config.toml
n_kv_head = 8
extras = ["capped logits"]
init = "trunc"
init_std_qkv = 0.0336
init_std_o = 0.00751
init_std_up = 0.0336
lr_mult_down = 1.5
lr_head = 0.00873
final_lr_fraction = 0.0
batch_tokens = 131072
doc_mask = false
train_tokens = 455100000
Each number is 500 + 40 x the weight over its row's rms, rounded and kept within 0 to 999. Layers, rows and columns count from 0. Numbers have three digits each. The size before them is the row's rms in percent of the matrix's.

# gate: layer 3 MLP gate, 1344x512, rms 0.0877, rows 150-216, columns 320-383
# up: layer 3 MLP up, 1344x512, rms 0.0792, rows 150-216, columns 320-383
# down: layer 3 MLP down (transposed), 1344x512, rms 0.0447, rows 150-215, columns 320-383
gate150 104:485438518568491490521478549465524511505541491545447536469477483501469503529482556533535533528423524480499507509515473504523479505522440459475551485453516574578464524473491518533513475521497508
up150 104:516489437405491489501370454518517477452556385485453512422451472520496556468451500467517502520512529441435474425456541528545480465481506504518530516530472487472446490514468520519522497485547549
down150 108:563489431490475484534477476513475490521462455523561550447492503537531559600513528528519528417463512526540519546445457470492508603527539504465467484537488534495430552437478471458507503468493447
gate151 096:449511461472488546540495516396498461493504540453441490482542442514468493518518522502542437465473520505452494505548534474481514528545488528514576544478421488442515392531574527509465503542487529
up151 090:478520460507468400553521588510466492476456500480553474516481574458492509499427451491489542511548477540502483480518504498547415496510482500448444460504479522543581477528422534472562521468458453
down151 090:477531415532504516525551454456547520528561491518435536439500518558483605449468470450459536525559492500434476542498480472517453524496490395558533497469562459508516481539510475498501528520504446
gate152 091:518510550430500486493516479488499463531509583468519423488502553525491462498518528503489452566559539522549510444516485540516539487503517512471506607510435483510518533440474557486537459480503547
up152 088:527495463550492444496486547555476508530532547461548537511418549520515447503492494552560508492504546488535527424556492437499452466472541456517423484526515508487527572441559519546433470540529499
down152 097:396509496507512512559549516499529420521436452472561488457448442556562451478545554487579531525472497451529559460489485552453468512533467518487497523526559440548502480505442492531509545574447487
gate153 093:557501560483557511535437463488507489479522497575507554508516533474510533495490515404409490433521515466495562410501538472586445490496500556502547493495492501455529514476467551528499539499572554
up153 093:536462585506489573442496461522509459494490474505438466490525490505585485488557521429465475528462548525467501459479458406568515489490490512466509447496495511452446514498476527498484469581424509
down153 107:471465515479502509529435529537522460435456514472553556446578503482547448411484447441510525532513523509465413497481522471528486474486564590539437487484468400440478506451498534482505546518493484
gate154 088:539528465534550497528484523501528624466461457489481522549571517532456507448522442429511453550480543593557462494497511538515528537498468511539441530471535519473537473524497555527558481612490574
up154 091:456503476517428556509534525450527577499517508533469457479536567560527493495461503455492444550516551534562505481505481526510523421446508467473494503497531571453423460477560543538490562553451561
down154 091:493575444589579490529436542445500519432468479524490527560507520501475490518565505450587423510496558512489570507458499462575557493542483483492510445517428491582454516544513548432547411434488496
gate155 073:519550442478502450521479503511488490490498458558491497480568521580474456522539462530527455471502601483525454545558465428547504512518519530549509469522492564621561485499524494508457504490514495
up155 076:570445499438509539502484500440443521485533425552422500386444546517478476557513500543501471457477477434447519528495507503529533458483465409517523553507528481548506454504538482540537458491516482
down155 083:455526509559439480473506538542535544487488517519504494541532412521538463478517384466451487457629462472417560465568463505483447454467502514521560587496429440523489521461481493467585516504496537
gate156 121:598509449480511462493532598537447532465478536526473534478553476509556559472485512392516596446517530532487494580478593501476505480499510426489452540472442515536511589463540506479473437595502489
up156 116:569531523508437479427465530542440516477562444543421566514543560441527510514480464466535485436489526604475463478493538459463516508520506451538479449501440527548585513573559485495461520489586505
down156 114:449442451527547529457502489460542462515462489429482411528439469498550515530492498504456555519513529596449495495463516494455428484452456441474530515483536499478549531520551506488466492551472560
gate157 097:512478481485518500536523479528446424454513542572487508530450506527536565550497507467539509460503514472433522521502499527501506531477469539583531529534462459564510531469471563595488437484438577
up157 104:519460493542484550474478452478466477479489512490555519467536541501538451495467466488439475428491545415580509488578522511495490528547440419542491536446492460511580454428509544537487456443574583
down157 101:443461490498438557542549461543486512466523446526484540432489543473511481430490482511539497444520501435494502496511476539541526463594470531461562497519511480504504498436524476491503512409450486
gate158 090:519430474527555531478492486492479499509478505453512459476476519535429618489519407491442541544478501471522518560431491533592486527526485490562500486500415526458567506478530513426450538517470474
up158 092:499521566530468373493534453505510471493510514494526486470544481492544513529441487513553580567497484448444472504474483522542509460533484499505520493505418436468487498474573456501414531479553509
down158 099:520620573515459478515509451523443460550478580526495443507497506523485527512479511474516488527455479543516524488514521503542560514505471514446542474485482467534466527438513529506493529478514482
gate159 080:504437506441418472535523456504493470500515517480477454458507479584477508484510594532531522560525550447487478530506500528438476443607424540512487541520546466537469533460497476572430515508564560
up159 084:479409474536550456474433527471472520451500478454578450561562550547519430460498492513571521505543546407473454472481434447505506456503388495492417468470501499568482599510458487513525482474540511
down159 090:582527504532490612471474499475469488479435532483418484475503479524586512534474452467476500518505499529531481574522548452586425478533534525527490512551546546475525453412422561469492489478497498
gate160 105:509512475447487501553498441530466412554494447449557547560495516509511473506586503563474503475494528439561456450535523504466578425557464491557583559492545497582510571447453523460504570504445430
up160 109:450496482520508518441454543507482596424480452519579523475580569543454486447413500508456547553439517502443452521477421505441492515525558495422516534488450436465437497489529500580455496516474480
down160 104:543565522541469503500526465497526491463502494582438503494483434525515540536540506451486457447575403514553503444512524460496558529474464513560479533511447503477422496509515492464565505518525491
gate161 109:484440482551555533455483535475469432475561479592504554420512473541507510482423517469449494502467467501484532489483466440478501483435440495498453480452529470473542501437496443470470467556527395
up161 111:521514489471454484486522428494450552457508535437470508617463574481468517442482568613526519488390417497474536511569492455612455583498523483494508494470488511521500532474429522557542571542452448
down161 118:489412500516471466531528436479515475480505520472540515613519466534478525430566465511438524510448493474496475481549508490533473460502570518563529548481557507590472505448439453555508543503468521
gate162 090:539542447525504411545470470490512523522556551490555542558516569480468540505470417477499543567520518475507444507474518549502483498467512542506542543547451551492627509512500504488445500515434557
up162 089:554461509468509485488495495519495587484573490475435475456449488464423521499499492518554558587432508523501525441462483529453437484510489436462510546532517546541460494481477546544522478483512545
down162 098:521563495516483485445636536528573475478547529449467517462524475524468450501450453498422503531426521469557550486497493495476441520496502459475515461539501512517489492536458525511468491488543547
gate163 110:501524435516498497504508533508564473471540545482474460521474508504496484509495407520524564478471562511464470473498534423467509516493505534496486489507514579480528528486457482471575454511486472
up163 114:541536479574507521564527533544537527501478538489540502553494441487484508502477437517570543520556537536594426501557474506475433426460482489501590495433499547501545574481480466450478510511535520
down163 116:515506482566556428557453535559519530542438445516486501449501545504531506496529455483468536455482549440503504407519540553519521523537512463511494456494572485480463543502493445556444564508480545
gate164 095:494460501521524473485574537497397505488549472550464502456493450501492522562463474515459559483484543467505467496415525538486473457566503494456505497558446474450519629504522489518480510433534540
up164 098:554480469537429556491527432543440573474523468469505514517440501449442528418538426503508492510529522538485508472495485512452496524450570453442487531434499462478508558524476494501408510550577535
down164 093:502555466478471510440502510508531526505531426468481536543557568459537479479436464546495407583418487454459514518501529495545487486545507524486464441496462556529525518552478445491465569510440464
gate165 096:496474494463489522453479439572575426471439518400453584503491516505542564540516444497535476514442561468548536536484468509589555419447468509554500522502515461536464541525457497473533469521426494
up165 091:419562445413494523494449527582541467532466486510524476519511460496530420522475470509510494531518468430511539448481553413479447467525519514522477438524545528578499511500476557489515476471490524
down165 094:472457525511511449495550494534499422470526516487480523507479549476463503481495518489515447510428572524481501525493499523448528470455496492521542494551435503456592466489477530560574526534513474
gate166 099:510489471542509526395469485470465489571489549557481470505461483491510529490526463517536519463471583515517492498520532509542484458528497414461470572492568476483515465441461498534564549491432557
up166 104:502462541493521573443438542500503481411499534448501584431517506530508500427461560518501482445442491500483479547454512516591494402522489498529512425438489546448457470510523419554511510467469539
down166 093:451526502479448544494477551496575463497482538455487508528525471481460558494477463508507447478439514514519467483390525450473563527515499570570508510549484545526468532483527523433544516516454517
gate167 081:490531564522476509532469513460444451428471440484435457465488485521528431441518517513516591492525512548491510512478540517482470461470539504431486414464578460531517469519534495499502435499510453
up167 083:470523546528409495475526430508441540501515501512528534483534476478442472547540491527501482463547482502477522536422421506584527546532520484451566417583473520536489495565432519506435466442484509
down167 085:533530516452466437464437535490524524545448493486470494574550467478466525463596538518527481531575493517532487561485535462528503529516504416475535511500546502514499542498440502536523534437495475
gate168 093:502485468518481470489527454522539440481452516563536517520504472583480477506513482486432472400488464529555478463505509481499481546493395482455454566462478490490501489414531563507523510522519446
up168 090:491518462506498529484478483463532497515456489517496576499467431481521489574516500519436436489498476549537504564529466457545489595494504480553552575401458519562479494483483502558472530513506470
down168 100:515547511510503458510497474513468538529528420562539522444533474499542470524493491481503548493454534529515501468493464481449445521522528479461466466535509509452488539485521434549500542586502453
gate169 079:522508522470454431496495507539479538531476521492535500469547437493525488556548475515491502417530567580561500506417562467465432498484573571516511532566449503528509548409452505471491566510548556
up169 082:496555600539480546564489599410475477534562555430481470452506636478522457484526492543501497465582413511461507495590505488591546521524533607487483541441480486512534435516496504512426472485539567
down169 084:544427530437518435499528502444521428469497462528563516575501509481528501500499517511481520453432558533527511448476485497515512458466472481556526478488417527491520527574486523469512535400473455
gate170 088:463513522561486497483478539506473536469481512443562478448582480544522459535474400441514522507490481601516552498543496548481499460451496521439487465542473507539456411468564445579515510590533469
up170 088:461474517485470472487406548461502391520555565493443491410456398454470475406485548499472537456435517484493520538468494423460525500515503475548441461501500524490533508449479517533579471463489545
down170 093:522449472471527444501503515467487524469417438525504551522460550510545557498536518441577580513555509557564549575525482509572466448465467524533472534498439507487558533481432532494587507473472514
gate171 085:491480522506498506463452454516498503446485532484532482464467477460493522499523481551514523458486494522445503512513519524519476483548463480496481516463488480469514474422453440480445473457492466
up171 087:455527468510546463463463547469511489551511525530538544452492492451588454532492443482514442604415489540452520525531593524514524483482475501453546590530473438476546519515519539519498500459547474
down171 091:477436473542466527465501443455472486427518544474482566500518499578531411441521583564487519470543448457506523461450548575513445499474524543488492465513513565572550505430473488522504503540549445
gate172 095:555569552493492505534564510532490431461477495559507532538507514466586497463521489534513496419490540453510454458569477499483418471473464458476508491510429457495528459572411526414430499538496491
up172 092:480504427564470493501537456537519560467526533471477567432562479545538551528484505463495503533499506529495537486445441505531564483498528397529508482533559505490512507480558528435519499429504482
down172 100:457520493484509471459457492555578514518480556461509457459497512562538497493463423532503554472496546557434582522425454432472529465479554502528537501447454487500489567561599527493446416440556505
gate173 103:547446571568476467553511556442474535546554465527580480506516517486407491458470529537450522492493430510523436495564546468475438463577482475468521533505445545466442555497445531506456464541545478
up173 105:515437592431504525544460550465478562515488431500535538442509577430455428505517491541534555490508542496474528546512487426551503524467443474558500467524489510455537481598462485456503539502532574
down173 103:462465451401582470433421535526524489574467520486491524505507475502486480509520511428543585512502497559537471480528485524499486481457502480505520428534516486493525542411489526445432513513510551
gate174 087:541539508475482502522474467472524447545455496517436457543455531527486548528457430400517495501486549474536535509510542531512474470492482450499476545492497463461453499526454448525418473526434486
up174 090:535474530502498542476505487516539558561476408467505433460538524512455515532485569514524504530421483462501507569489482458448535502482531504469539565478567528525505461468483503537486516525500541
down174 090:502502523526537544476533455446483494573494521535505516489484453437557532498515540458516488445468465440445457474523475475483578470507465459493466492522496516500486485498529598499468528449450516
gate175 070:491456472521508442536529453459444545423483518569529488516488550483505528456551473453564535436504515497510484534499523554573510527419548556549514443528519521486396498507517482433530511491464506
up175 071:514545582560488485497473573496523494494518499445469504485511475512568537557528475535472500522537455547502500452460457455432507459508485444491501539535528511427547548492512508486521507484554498
down175 079:520449413489520522502538510452562530539532487569491509529502486552564525480543463481522440549508489525543522450480477481513512439504460494591570501535488496429466510512463481458515511499510488
gate176 114:429445426470482481451518561490572502462460513498513463569500563464480411488606570477411548512488466594542525502501488483467501457457438604544523515482550486523585516564524505572482467479465442
up176 111:483490580546470517496492480474477604525445556455507494505498450466498477449474504523504535486480602497496484521525462595483537517528478462472536507526457474523477524438547565538507487568493568
down176 089:486448476467538498451549537528438496529546522587509506518503555497486483535434490559571478486494531522521543487473482482500477517510479472499516459441503399533455466545463497541501491489522463
gate177 110:493573518488536537411515520495424477494571468476528436501563517483479541529507523514528492515494504492447504459444481464508516527415506412534555548501489458432445498515567554483454514507520490
up177 110:524488558495467529550499546515551492444515479435548560492457459424498492500505478561525501506478564549555506523414530469518506510474484495580479414441595475456477419471510456525520389510509530
down177 100:479475490524490473531551458465479513493431521490541465491500504476468585507521513480507541484499490579480487522528514429529496463484575493477501481486491490559558473505472517518502469568544480
gate178 100:495570521568494539537505503554418472502457527493419481468473540480472515515557441528504528500421581569554516467553582496434518480558538461473527560478510489521495441519542483436491471444469497
up178 105:528484526383486482510460500485546500461444492508514459464480480544469437479470504524444462478503435544436398513505454484482544539396495459516562470542524505621449500519538533563469506489500561
down178 112:558438478486561494418491542568409498443522508488508452499515499468493583542547462493499498553483462529534521458503510510532479543494442530505482561482524479477483532500487484486525526546621526
gate179 087:574526463552507538578466482454489494480564545489444536429475545490490465538592519549508492484528489452535451535490487556514480523529456493552530477476542461543509562475561452474462602473512501
up179 086:519583504535590558563444536486559508473482485538443567479459522453418546531489518545466480583514456483537437505428530482498460490461548499513493418520496486546502518461541506558506495481466481
down179 087:499484516480469517508427498514536475486493477476494435528497436562509525429571537529522483527523533485540504487535435494566403494539471518544490464497448475469451499492507513458477477506438523
gate180 101:540520497465508498465512479475505525527542472513415546484448470513480489534482532553508481467579539580415504541461521527436449442466366449512508506456529452504493600513619459503467523488475495
up180 100:488482476566548517490499536445516408587501587509554509481545592513445506478523517460402475528485432502473513503540485494476523552512563534499518478468489513484540503498480525445610412435479529
down180 100:470549507477469500538475434532532466460573503441570531518550502485468490522477436453418489521518521481456514591483513488443522515417478519443531444429497521529528500544536510505441543437559547
gate181 092:537464523451504509488545509475528431525467472481474446492458454505611472501531508489561531458525529507441561523562557489518489527460501544467495479499509538412456541522521519495520462492506534
up181 088:557482524452477443561466471434497481497455428486488495492427550547576472465607467488475552463504471491455560477477541482469489497526455575441435434477526547408460426509432510534556518445480467
down181 093:592485553496525505536493553503449462475482459492576558530514533530431470600562522443456522567505563525563545458506531562511440554468430554504498521555440427494490467503480536471540507567487539
gate182 097:517466537475487502501487479510558515538389522568471590517495561492531472524422493499480483509515440525484434490473505469446460508476471492581564480488514481504491501469485535504538511520540472
up182 083:512572442480489524528446486535567501475500498482559489560479497486554458562543477462508562538465533498499544476472563469507527486573490465428426511431473514519496541509440529519386567528516514
down182 098:516463450450508475496545575485534491459525482488455495461507519480425481474509514575535526446448482495565462539499346493515439501469491557552525499475457574503502461525611500509537492561550484
gate183 098:587498424581591481468483457539510511467411547453483531509471495444485482529477458506517540565470471542488544503488452533521461474473497527489457472485425419505504458550513490445470514511497521
up183 093:505564471481424497489589543477458528497503513530548478573500459553491491493530472526480579450501434506579517433544563496454555507495619580451524515530518506451517536586557560461497464612473515
down183 093:507513500516540503527535458508524491461445515495453494520472537500480487455547457438481525440494522456446507525489487517512498432537493539531493486488482464492521480501545486473452501521543461
gate184 118:428485538501524478466481539502501481476573492406472527403473504472462477512438503520450462496560477491528463552478458484621513510543490435464487433518482493531486508512498561491598516490477486
up184 127:412444531515491449376528526464550435554525495429537495508485451559485493463495468512436485502480484506529417532524422490473514580543496535446582440479503485563532436498540547560555517513531491
down184 111:556501460538499576465500486484493425447484460512466502477425430486437557481456516550506557548539501557503496481526498497531446519475530502506516415527366532545419406440578493528454510583472489
gate185 079:477495412492491482437476474486478466443490486539549481472473507588522562583498448459461481496578442456475526520478457474446547495466546477446544514533511501503520512478577470525528507516505455
up185 082:505490551517549548544548443563466416488500494550536507484483487489549463519528543537422423440490476512465449571512515466462440563471504534509442494442478498443565502528539560565466436446479474
down185 089:494481502544529585569514505559479443443465524575441517523531515502558513556466492527522529451437512491437531550503538455471519514543509451499547532455495491498522564496514392584631546521514501
gate186 084:555415517497540484521468522479463485527579542558522479460430515437566468497584537572562551444497620504478417497546528519495497504462503532546483516525499469481551465528464480476480533484514503
up186 084:538459538515500508517551510513508455531487546515509493454451538509437531466497528523428501474514516466525386418465476554523434417502475481439503428474431487572455551489502443449460409566499466
down186 088:502515484512503495527496578506537501510475440485495490548427433436524491467407493517521527471498461504489497539543432508532534451451533479458549512509471556503573466495464515473493437501404474
gate187 099:478451499579520483500557539504472467551549508526565458449513541483403527435511527496536440535500548473522453567508490476498519374543532580552491501470462475540542524468451533526478482491473540
up187 097:459499478522467493545471469488557562447472446441545483522532439480482407528493592485513476549468489504482510461512450459502451530581469430488563474467465478566482523512467523431495513481513475
down187 100:509491460530523497483452479502514576504523532488574507512501471446494530443518549528518427529453513498522562493539433501463454496514501507454577451500523500573521526535491595487530491542480466
gate188 111:546428492519538529501479491542530544558511527544539539539596465464508491454477571486517471473453497526506514487531546529496424472473473443533538444491545491510512482376461506437465564521489541
up188 100:500422566481452499446467518475537546554485548527485551461545491437550481474505441541540505536461549529504541512497484469508426508464485493545459477445450498443475499523458521537572541530559482
down188 105:513568530496471442515555509444505520517446478523464588566581547559485468546482449513528503500465525515482478491538459544477509483501473467537491461563576507526525511473433577466533470526448595
gate189 097:459496487504527471500509462451515490563523485469517489528493521522496547455456490519513560531485514497533505516486554478549489528506520540474460514513496545487584480504437470514475502453489516
up189 101:540482533462569486487513485467446482629553490471495472513461489451527527432457474555538448526456529516440489484507461524448458527525473537560524469468501520529490481540509506490461495541516448
down189 104:505524551450503428556514527567487405493430441470443514463480461586508463441456457473512546542488479438566504532459520494500547495478515539516465499424529564544473501447473487549519443573454477
gate190 096:446510537514593454489439436557436459490575478428489521531526431478523516572435533524507418558460513532496453495471449473471518456452507513421466549445490481477505515493442524539462490533414513
up190 095:483489445501551490534421498508525454498525451450519394519478521491495513522587585482492441582421504504441497463480480501529550479428536512472400502492506479471517488523561509532451518519516558
down190 091:491497511385541517464519498458527514499483475511427553500458565525478478483454468419509422522411546581487524547422503490502513498512458489568463534510597565456498565528451530518515503508591410
gate191 113:496495524473501520495564502462530497462534484539533609479474539493524526500528511586552529492551532508526503565552513440446544480483524478497529549493513485470503510483525495474582471517432502
up191 111:528460539492509543424489526471504532447474521513521564497406474542523421490484512505557516527413492490484499499472542493490481491496450505527553548533512502532523505579404478463503530467535487
down191 111:419453494444483566507481586489475450475498520538417507489509516541499519472498463448443442433416438573478534562474514457489488529499455544505482537500506499469577538476446501533502501479463475
gate192 099:513488518495504542548490497426500454491456482495488579529499536475519472448542587532614557477557563545446415486434557457471454523473495549519560544562446470494429499520484423470438508480444495
up192 104:460486478545483468428486548558545453487495491512488456479450519536507483505557482603446518470521471406528499376495497458511526526556507569456477481444487524472445486457447481407550455619523459
down192 102:517496389459559548501492456513501490442480542483500459565457469500490479516558478540474504465570542504537500517480534530459571451505487505506488498524490506494445558514462509492493472445555471
gate193 099:444429400524475483486463423616538473553431529510483433527434556541534581516505494580478505498505491499521433528533512454489425472450541465480508525488462400511543433524546466528491501545535442
up193 101:483433532419395533508487520507546487505474427435480475558532450561490474495469543548494584585471495464473530487502505517484506523508449598467546581483441548456495511446448477475569451521586510
down193 091:469488455514440422497451452414569549485443542557495515542506538568471482525536520529454507498573442562467516508498559494390506507518548462540495407523518463473502472485456432517537484462446460
gate194 103:482493478504495520401542463471410419534501513533571451521527481514499490489481478476477465516520520463476499488464523487492555481534492457526479503471574430416421473522621532497507500501501552
up194 099:558451552503556464516459460517442417489520495507454531468508530499560501508425527444509448473470544568575521522514450554507540526505463484486502472527489536423497425488530486516506497456482507
down194 101:500517487456472511540436517543469519481465429443539521483475442496545451446526511516471440534514496446497458514453516463460555502508520507508483470497549571539511528514580527502557542470457500
gate195 067:547550434439479458505491412502495512515454468529520525467461495477527534563487443505558539542528550521532507531497482555508508473481432456469473532469485521572502476488553510499474430472510492
up195 066:525449498533544461513467453519484463516493527488515494457464446432457443546516488496525476526452482494435511482615504474506533517529475471560521530506490524478484522535466548499475464439490513
down195 073:473538511490508525577511470401427527469471473456491504484516531444569501452533524424559489502492458527541526526521547559424467489446457514539578554517487471506565469504503563566573466527499470
gate196 089:397506385552476487548427528469514503490502448479503520513490532509466589529506466510438574475472448526566416490455485519436504583515526483503568492508468516590495568520500582473633498418461469
up196 100:491494496503550544487485531500518472554537446440468439491540528517515472515530486503509543556539446518525478489390491468460559535534411544483519490501535578444462528487469547455594464419517502
down196 096:446494542537507548468427509482519500434441484510480464496557502479482515461562476463474504498463512534478537474458494559463512442490445493488542480450467483501480436506452532473491500456493423
gate197 127:541442551420490441580514583561470506517469540404506562455532502470479493444481510503545489512426522515539458478475485463491440458498524478434548516443537442546468450450526472475545434556492453
up197 121:508505569524481458470489554485468524528475521516435504509559489501490499470476532439452500483498509504442448461533465552546447508547544542479461568472544445520445535456416485556520518490530529
down197 116:504504533550493430566512468468561482527472455515583524465578492499440495448556563501521514591448478510475453552470544466468485496521511524583530463534493491533498437463499506482506513534538542
gate198 104:502575452541505429461521572525489422493506577558500464533442512534486516483457513519561448498538469462506530457517493504553499427554498482533468535519569450486575470500552461532467495452429509
up198 095:522543447550530495483510525467566510487481423499475446483578490480412482466457448471434464490583517521439577553537518435496422445507468460560501418502567522479473455481544529562494524460465529
down198 100:501499507531550479481466513530533532479536564476439493575550509444487550529527478445505481528471483481522542474475492498502529470611522548547445452492498482494438471501453506539499544454526529
gate199 090:467577481467491561528500538467462536470440412577492470511548594483456560515518551572486493475413549501461543494566442528487438422485537580489532470487446483498466447488495476508533462552522554
up199 097:502478521459522534506444460526527496451524444481499521541575527510546464508521447470433519525462500498504509531525561548513449577510532512481494497503540421503518548438497492524446495606493556
down199 097:518477551446499552489443492464434547503498557549514505551472513466525468453540533511476533541465495484447538482497474507489538404516522517560551485527429500465537460528608466463441521508492520
gate200 084:500479490501519537511480495478497452450553467541444521512466483568550541526512578436510626498522515478491509462507497480557494468564533475552512426481525516466477534531564552487506516456417513
up200 081:507537397502426526484525480476436516533477528532503450488487562516503547475416496453467573490478543567454461441463493531575506516525574421547567448578451469470549460480526481456477458474543483
down200 090:506537481482447385524463481552459543613474494534479419542560538546481477446522514502493466456507501522547527444445520523518487468483460545535426485569526544598512549510541470482513493485473441
gate201 081:545488475513520554528491526420491434490485460562580550494570534467463590502483461565497572579454508442524487525471508462552502545523516547567546463572562452521507467501544468508521445577540468
up201 083:478498591511514497476451538541444540477519522515490561524520493513488471439517439481539513478502495505490476601499518566517509457569493526561520493494454548473475451490511568547457466526478514
down201 082:539477588487490506410489428477421498468452493510535534514472575490543480541494443526478427509506506438543532435501522493454501579476528523584524543503522560517491499500537569499462553534455541
gate202 103:486517505490549512559496537579473495542450422569527562562444539482482488558527493530447542506565498492524540491512554439495480589488489443488529526476502503584466500450554488516453489493532484
up202 103:492488535451461479584569556457554437410449577503593508514463541469503490474491503459564432486432523485469478548450586490549458567528543554489470478487547536532453488521531481472528481514540437
down202 100:545473445495425498580494508455435466584484501428473499434512479573508532473497516469487437500522555500441450513452465513400515466532504499531543555558498467505474475493486592549507483479488524
gate203 119:501508504525435507512478492515462543484437484472607524454466551438570477502502502468480542579470487532486471533452484470564549572503537554478479458508533510528502454591491450536503509521482487
up203 109:494468503471520515476466508518488516539529516571511499480429529506435486543602489577544502453482528495474551508493491469468540538454496491599506503522507484486523527527488496511575508560476521
down203 108:512513535450455468492466464462441470480552486482530490521472517525507512478528600514523469467519469467621481547505462467491569549443572522465455481490500509564491519435520512483555420556512440
gate204 104:527411465545440512540455488490492551595489546476561492546520467534472423519504455553497518576467553427521503450487528531569525515463498482564524504462552536533506480503513588506464505497478507
up204 100:470451476484502634535511510547506468547569457530436463467492496465581517505474475516427548489489499528495511496479453453569515538555516553436458566491571547506524508461470525468540468548525491
down204 098:510481466460535499514424495472448517566516522433453530495571468467463511564459544448463553486481515519499495499572426451408466511552411493482612472496497453558537546523498507550538478472423504
gate205 096:461475499498581497536625476475466483474504491472480550485457547534490510480503431453545569518473523464472463507469486501472454591448487507529449492517495472451495475537489502459521452508533512
up205 100:555506465526519550437482534467522453469499514557505530540489524498585543445495517534533484498447433473537516483445505496467441467555577479507521463490508595561486519513523515473504556460479530
down205 098:465461513542584555456511528503544484450497443489537537550430550562516477527507518503466386497531476517474493540462491497435476516471416535472508451570521477474538464503487555492588451580582519
gate206 111:507523504532492554489534488441417503493397456510611476557495491539497486465526473563525494545498432486455566410497568438538566515456513447548482492555536501467585535491549472518491465536530496
up206 111:374442484556520577469513496427490503524491513495526468477567445523510549514454424530506594490457374473556500531500531477496442521481467480524543387503532546466500523455491508463553558469471459
down206 105:440506558484532538448443521474515563542469496534614407566541563448509480501489510475572586554515522491469522524534457510516544482452497516504489588469557549563550465499465480550483469523408498
gate207 114:507460561497500526487562521491491500536516540522513462451549490592441463463432497516481447461547499474500456523519535490513519505541510516434558472454506532580523530527548472461463451439502515
up207 101:378556442522484512500480487536485482477499548518524424554439487538454555487526477491515504491461465578492494519564486503549548500452499521467509508484487503486551509508527506445441549539544544
down207 108:498503512474492491559525483520529539496475507494538444501455478504499542493524528459476520538543476518489450496582540482531540490533508469458512465504503404527443517511541463447499527426500447
gate208 112:608465531500469502486498521527472452502487486495439457504509487513485424517531560480471504503478543469493445574502454405543501456568516524458495481556512476526499590513456539401503492461479475
up208 095:524524525496556427487449534489548513445557529535497504486511560467456543526525587519484436563549444468516446490536518488476473594372468535545556528513543571477474474534492526553481480493518523
down208 103:571500497419540474491505520450498550530459521513440510461463620456438505452507509499499518513506460470512478484537476510476501489427563539525522508484446556496494486532418532474429484455462477
gate209 101:632479538483462565502485543460457512525493479436514463530455523563476578514457477459469473465559464450468522500500500491517451507471571466517440500516509518523531492429450451522525568567572593
up209 100:470476491563491476514504512507474508467484495487550521463508475490542505485444476508553489545490536497454513534525475439522477564520565357498476558509560455551453413485528429509539518489470416
down209 088:464461498474438515563493507526524561492525476481459501443440466548408549488497567455443461499491534480562483531443514507485416531455445475540513471523453434519494502489426498459496439457552471
gate210 091:456462546486561485549495514480465497507497453507509532515463480518562603454450525517539541417455619510541476521505482462533512494514485572496500464480501453578590481555561436502517476490552416
up210 095:549428417511484425507496445481478577578536538473461519542477434498467509508513555522486470483499583508447517490519525441523477551500515491557494526521486464519492563531448476501529574435514490
down210 092:494520555561443530541471551467484504504460492499494539546522562514615503471507483588489452489510507533463473566482493534414483525513553429485483490473488521562471520530451499542399517521567432
gate211 094:467466542497527475388493459445563520503496528564398532556507475536504509526601541482472442525491489502507496475488409496442434488468517462539448546446488475443529567557529521511507515571441591
up211 088:457501481450507446473490479465542503484477536518476485538476487534543518508516500486470499553491476499554522554530460481490518456513481399478414506533486492424552501424502569492501528528556554
down211 097:503487487489489573471508488497513482469501513483527535548541487566497482453508520544464457456476566546479508516469539496474450483473462524472465419506502483424566505516495496500473498479511522
gate212 081:440496458567518445572437456468423555560400452544526514465435490450475520473535559540437568536510532511526494494519524477536464515500403481471492476525522464488484508483552508489424570486466506
up212 081:550477519491417478533489461534560439556537477518514462444497557483477531532519489528465463497481537578496539453559502569497476513504492481593517525473436476548513484448431464519462526533430502
down212 092:534489465476466511433481464563487449489453476544558570557509483433540419601490555554580489531552499470445521455525493502497457498573536491487498494401548510471486480483563529530487467464530534
gate213 086:488529390535548445502472455470464521530533495541468542498570504526550513472528453507455529471507495527519467487547493445529573516581511524500529467527529561545543599464502533528492523504552491
up213 090:477538438565512554471452481486482368547470543585486466518509468473534555610556523454459519491536575473508488529546425495459522486505516524544501499496508554390463513582499547447550538552465491
down213 092:495546514485545529406518546508582458506481507457543533434427435507425458526519536491475502517495547446493444432540524564537513483474498502562471521511561523497433547559485470455469540459467490
gate214 092:510475423493492456493505455533459478582569505499475502487486492501480454496501518440509567477473507463550540462486484444543487449428468490557509417569458522547488494509573487505459466463446492
up214 088:412508496458557450552572519531443498509500467549529606606494561567521553534463512513471407519513536469535458467511473541475544505505514564503508531433523511441565539516443503485482479519548479
down214 100:481496517553545465497573539526461472528482454472497601507479522439493557468488498488467485464547576459474441483527588506400547447490544509439561525497559426500517531486489509444446520486485483
gate215 113:444511476530468490513437448582465572540455505492475486529526510571505549454464492494505479513477575428536443471504439485529473466478514474528516516486498563514539537519588512549521480529473502
up215 111:476548611547494539474508526417492471385507493476505527533486454442524535452526398526479527498468470546528496538433500560480502521539508491495474528520451570454511515491455538481429471461472503
down215 111:454454543432514506463425479476463485463457513533463539482501480429393519553504474430489493535512466529502501522513497459473438526530510499477460548512503498450490486465507541516534438482606469
gate216 113:437525516494507589533509474505438496539486532526461505462586488483488489507538480568474502536546529468442506397484451481487533506490443548544472568462510500501487543525461475436559481484467527
up216 113:483453525509497439525463536546495458477533447587494483520504535509525498468482467556446394557447461502507504452521503504514516502450499423500548521532466502479512475424512512515501487517484446